config.toml
init = "normal"
init_std_down = 0.0127
train_tokens = 143700000
Each number is 128 + 24 x the weight over its row's rms, rounded and kept within 0 to 255. Layers, rows and columns count from 0. The size above them is the row's rms in percent of the matrix's.

# layer 3 MLP down (transposed), 512x96, rms 0.224, rows 497-511, columns 0-95
size [104  86  96  90 111 105 104  98 101  79  81 105  99  99  90]
[[136 126 128  97 136 126 106 125  62 100 118 120 131  84  76 156 126 148 142  67 104 158 116 190 104 123 150 122 150 133 109 127 180 146 127 136  92 121 123 106 113  73 122 122 125 163 169 143  97 141 104 139 109  98 120 136 158 105 127 143 115 124 140 137 117 128 138 139 145 140 157 157 124 136 133 140 164 133 164 132  96 146 123 122 162 120 141 145 137 123 191 153 142 158 117 121]
 [146 145 146 139 140 148 108 119  82  98 173 164 145 129 147 134 166 132 142 127 120 130 143 133 129  95 154  97 139 124 104 111  92 167  95 146 128 127 112 144 110 141 151 131 186 126 144  84 191 150  70  76 117 135 154 109 155 160 115 126 126 148 123 121 133 138  94 129 160 107 148 170 131 192 169 107 138 118 132 143 126 130 133 116 120 117 163 131 117 104 109 139 133 120 118 111]
 [105 101 155 158 125 174 143 110 139 123 126 164 120 102 144 144 126 158  97  90 131  65 135 152 113 120 156 138 127 160 131  88 103 158 191 152 109 121 123 139  94 159 122 119 114 178 139 112 124 143 105 141 125 119 121 162 112 146 148 136 126 139 114 131 120  85  93 137 131 105 128 168 132  84 117 185 103  98 115 145 146 116 156 152 149 103  96  85 143 137 150 132 138 135 112 112]
 [101 152 142 133 106 161  94 130 115 105 167 141 113 116 119 124 118 151 114 119 144 139 161 102 143 134  84 150 159 119  96 119 122  93 152 129 130  95  97 103 145  76 148 134 120 140 109 136 113  88 125  96 119  92 128 100 185 123 122 145 118  99 153 114 102 115 140 148 162 145 122 117 123  92 144 157 135 101  81 107 148 175 150 167 141 116  92 139 143 119  67 101 137 129  99 141]
 [ 98  87 154  99 150 133 123 152 125 129 175 110 174 133 101 137 115 120 142 123 118 129 199 141 143 138 122 125 138 100 157 125 174 128 162 142 152 144 169 116 136 145 104 110 104 172 122 105 144 154 117 111 118 123 107 105  98  99 163 164 128  99 113 135 120 135 100 143 113 125 146  79 146 125 125 114 120  88 127 111 165 124 138 130 125  88 125  67 106 124 100 105 100  96 159 110]
 [154 138 115 101 147 105 193 157 129 115 138 133 114 121 175 134 133  92 127 163 139 124 146 172 125 115 130 140 136 125 104 178 110  93 165 149 118 127  94 123 119  94 122 143 162 126 120 103 117  86 159 155 111 171 133 177 119  74 105  94 144 108 152 113 164  96 156 121 157 140 121 112 125 127 108 123 154 145 115 107 146  97 138 117  87 170 145 125 146 140 128 126  87 133 140 145]
 [127 102 168 138 136 129 167 109 133 175 117 128 133 177 120 160 154 160 127 198 153  82 127 108 107 127 133 121 115  90 125 146  88 113  99 122  95 141 151 149 140 108 119 119 120 120 115 120 105 119 107 130  99 173 118 140 122 122 121 138 110 148 116 144 152  87 152 106  95  83 111 104 156 113 177 158 137  88 144 119 121 103 155  95 133 137  82 124 166 120 107 104 104 121 133 135]
 [174 152 141 136 129 123 134 134 119 129 100 101 177  97 127 170 150 143 125 126 116  90 121 119 100  81 129 125 123  91 113  97 127 133  82 129 105 173 125  90 149 147 137 133 180 105 115 115 132  89 116 192 108 143 168 151 120 124 165 107 143 166 127 120 158 119 108 132 112 134 150 107 120 109 111  96 102 160 112  95 126 125  97 107 144 122 143  96 159 141 146 103 147 132 101  94]
 [132 135 100  75 159  97 133 161  92 135 117 143 118 160 135 127 154 134 107 131  98 117 146 160 131 119 155 137  89 160  81 118 181 110 112 120 132 145 150  97 104 138 132  89  99 112 141 135 127  96 105  97 110 147  95 118 172 118 110 141 131 114 109 101 155 158 162 134 159 169  94 135 146 105 131 100 143 128 177 181  98 125 152 103 115  99 134 114 137 136 122 149 131 158 104 109]
 [ 99 129 110 124 164 151 107 141 131  85 144 169 137 119 144 172 131 154 124 157  90 129 150 139 114  87 149 192 125 111 145 131 124 126 163 162 162 127 145 147  82 159  84 124 155 130 107  94  85 139 110 108 116  89 171  94 126  99 119 119 102 127 129 157 141 112 121 122 125 118  85 150 131 146 111 129  94 131  97 141 110 103 166 130 150 120 129 173  94 143 132 118 122 139 111  98]
 [ 68 163 145 146 139  97 122 101 107 118 148 134 145 159 119 127  92 153 149 117 150 131 145 112 136  94 149 112  84 124 126  85 156 154 147 161 181 187 114 131 142 162 140 150 174 127 138 137 128 130 114 113 108 116  84 131 146 132 130 128 190  70 146 111 117  96  89 141 120  79 136 141 143 128 123 100 142 133 126 128 134 109 148 113 138 108  92 139 129 126  89 142 139 125 126 132]
 [114 133 107 131 130 148 144  85  94 110 116 123  91 130 114 153 154 147 127 102 153 174 192 130 111 117 145 145 158 110 164 179 113  90 116  89 113  91 124 121  93 143 126 136 165 127 139 154 120 100 108 113 163 135 109  83  89 147 136 133  73 155 127 127 134 156 129 103 161 108 157 143 114 126 109 105 121 107 121 128  78 107 131 127  92 134 139 149  89 145 126 108 140 109 100 133]
 [119 139 155 129  86 132 113 138 112 120 132 179  68 127 121 125 168 156 118 106 170 130 144 117 154 116 102 158 129 151 130 115 151 107 111 115 128 107 129 146 133  51 146 154 152 133 116 127 145 108 134  91 146 148 164 171 102 100 137 113  98  93 113 155 126 118 115 118 129 152 104 147 155 136 125 109 129 121 101  97 132 131 134 127 123 125 166  87 160 150 120 160  71 132 172 161]
 [117 131 136 163 121 142 139 131  96 167 154  92 161 166 116 132 143 138 128 113 118 124 115 136 121 128 109 100 112 167 148 129 136  96 156 144 105 131 137 132 114  82 152 131 149 122 121 146 114 162 107 131 135 130  87 156 121 120 122  80 169 164 132 109 150 123 103 131  86 144 123 127 142 118 159 200 129 103 142 118 143 106 113 164 175 172 136 107 167  78 159  93 130 148 138 161]
 [146 127  92 164 144 139 120 173 148 177 122  95 136 150 152 109 148 132 119 127 178  66 173 152 160 150 112  89  91 138 134 115  81 137 116 122  93  86 142 121 134 119 141 116  92 130  97 135 136 116 119 156 138 120 135 127 156 102 121 109 122 156 116 108 155 117 130 101 124 152  83 133 171 159 154 145 138 144 128 169 160 158 116 113 112 145 125 109 117 107  98 155  89 121 139 140]]
# layer 3 MLP up, 512x96, rms 0.238, rows 498-511, columns 0-95
size [110 106 102 111  93 102  97 102  93  93 100 105 104  92]
[[123 104 134 127 124 127 123 172 142 102  97 138 152 124 149 172 109  89 157 160 106 143 147 103 163 109 143  77 164 117 124 122 141 119 111 136  79 129 150 114 176 123 124 117  91  92 126  85 142 110 135 100 155  96 138 145 126 123 109 112 119 188 121  87 151 147 123 146 106 188 122 124 130 139  96  87 126 140 136 143  98 169 150 136 145 134 106 163 157 122 156 133 122 122 146 151]
 [144 140 122  92  78 137 125 141 124  98 142 116 151 133 116 106 149 106 106 136  96 169 164 125 112 100 120 120 170  96 106 123 149 157  96 107 114  94 172 126 152 119  92 128 136 177  96 143 147  76 100 131 105 148 132  79 144 144 107 121 130 146 119 122 119 134 164 103 117 149 128 145 117 170  95  92 117 148 120 136  79 148 104 109 107 140 158 170 133 140  92 131 101 115 117 153]
 [181 116 192 148 131 153 118 132 143 117 110 142 122 120 144 143 127 122 121 109 126 112 141 125 126 145 126 130 159 133 109 152  96 153 146 127 185 110 143 144 157 140 163 139 124  80 130 109 104 155 176 131 114 125 189 130  94 110 116 127 168 165 154 127 160 117  88 128 119 143 137  99 163  85 102 137  99 202 127 141 129 116 121 121 165 129 134  91 130 111 108 132 117 123 121 150]
 [ 75 107 136 149 122 162  96 110 105 101 155 145 119 147 103 134 179 109 166 143  81 129 140 158 127 131 165 140 111 145 108 119  99 173 129  90 119 165 134 102 114 141 118 149 127 111 116 116 109 165 129 133 123 114 117 156 177 138 158 150 122 106 123 171 148 148  89 119 131 138 130  88 129 104 149 107  77 102  93 110 123 111 134 116 136 124 174 154  95 129 120 111 169 145 159 127]
 [141  80 118 116 118 158 119 148 109  92  99 146 144 109  87 155 152  88 111 185 118 102 112 109 122 131 118 159 115 136 103 122 147  94 124 147 137 142 116 157 114 131 156 131 108 179 154 116  83 113 114 131 105 129  94 159 103 103 152 132 120  93 150 123 125 114 111 190 104 129 139 130 127 138 170 119 178 136 171 148 157 110 115 121  96 100 120 109 148 125 107 121 104 150 132 172]
 [163 124 109 135 159 120 122 162  71 112  86 122 135 131  90 108 108 177 127 112 152 125 133 159 157 140 112  71 118 111 143 105 168 129 143 142 140 146 117 135 122 121 128 142 131 137 162 135 146 107 125  89 179 146 137 130 119 131 105 141 132 122 162 105  89 111 102 133 143 120 128 193  64 111 121 127 152 115 148 136 125 113 134  82 158 101 174 108 131 107 152 105 119 151 133 151]
 [ 73 141  92  86 108 133 162 148 114 153 125 137 126  94  87 132 196 133 126 145 154 154 105  83 117 142 167 158 144 158 136 139 151 120 156 141 133  99 120 134 146 165 161 121 101 108 200 124 111 115  95 116 115  92  80 125 119 132 133 105 117 138 121 123 139 106 141 121 115 128 149 173 116 104 152 141 117 124 157 133 110 115 127 130 110 108 167 145 117 129 139 163 123 113 110  92]
 [152 179 158 105 168 135 117 123  69 110  88 169 160 124 148 133 172 136 178 152 142 103 112 109 119 140 137 150 145 106 120 115 127 139  92 108 127 121 137 133  85 122 106 151 163 136 135 117 112  89 147  81 109 124 132 146 119 120 109 104 149 160 148  84 137 107  82  78 118 147 127 115 113 100 169 154 128 131 144 163 125 115 135 133 124 110 147 118  92 162 111 119 111 142 133 101]
 [124 153 112 131 127  81 145 114  99 119 140 160 122  93 119 134 107 119  92 127 123 114 136 129 140 150  61 123 129 156 142  92 155 185 111 128 130 118 136 118 124 146 182 153 149 112 156  96 106 123 123 138 130 163 108 135 101 134  82 124 156 101 158 107 110 138  90  98 136 148 154 150 147 158 155 133 131 115 135 172  99 167 145 130  78 103 149 107 121 160 110 168 148 136 160 135]
 [150 135 109  91 122 117 150 112 127  82 162  94 117 146 163 146 149 134 151 138 131 146 156  86 121 111  93 149 120 138 139 136 183 118 130 153  96 129 120 123 155 136 138 119 147 104 115 114 120 153 127  99 157 128 159 149 133 142 134 148 142  71 155  92 154 172 107 137 131 143 129 144 128 117 141 140 119 102  55 156 131 135 127 163  74 105  98 124 144 130 129 139 200 138 141 124]
 [143 162 174 121 100 100 131 113 135 142 124 154 144 142 107  74 127 130 157 145 110 182 129 108 109 127  92 132 165 160  92 104 102 127 108 127 168 131 135 130 151 149 141  76 102 164 151 116  99 137 127 123 145 123 105 126 166 100 109 125 127 117 146 114 123 111 105  86 164 133 155 152 144 136  83 167 161 152 116 167 121 131 120 129 169 108 117 118 166 103 144 138 152 109 173 141]
 [127  86 118 123 123 150 163 116  99 155 159 135 146 154 129 124  86 125 133 150 136 137 119 137 123 114 153 109 143  88 142 112 130 105 147 153 152 147 154 115 128 106 182 129  91 117 165 170 126  89 143 162 128 125  97 132 158 106  70 171 133 134 149 152 122  82 130 142 127 137 164 130  70 118 147 110 134 125 140 120  79 129 123 171 134 166 132 120 140 132  83  81 121 119 106 125]
 [141 112 120 154 160 148 144 125  94  94 131 116 122 169 130 102 120 122 144 126 162 115 130 131 139 114  91 142 107 126 101 100 125 130 152 140 146 149 165 124 114  86 158 151 114 127 121  81 170 154 116  98 136 131 146 161 137 145 139 124 111 127 167 149 103  86 161 145  94 134 130 151 110 159  76 201  86 141 111 125 136 116 140 104 124 143 110 126 188  95 164 131 143 157 120 135]
 [139 139 110 105 122  90 109 150 143 101 112  97 138 128 149 154 137 146 139 144 136 150 106 176 140 129 111 121 159 148  95 134 132 135 123 118 138 157 141 118 106 141 142 119 163 140 136 130  74 124 132 149 123 119 148 127 118 164 114 193 128  87  95 171 143  59 143 171 102 118 136 104 133 167 125 119 130 116 112 127 124 167 155 107 147 142 128 162  76 108 133 126 168  96 179 119]]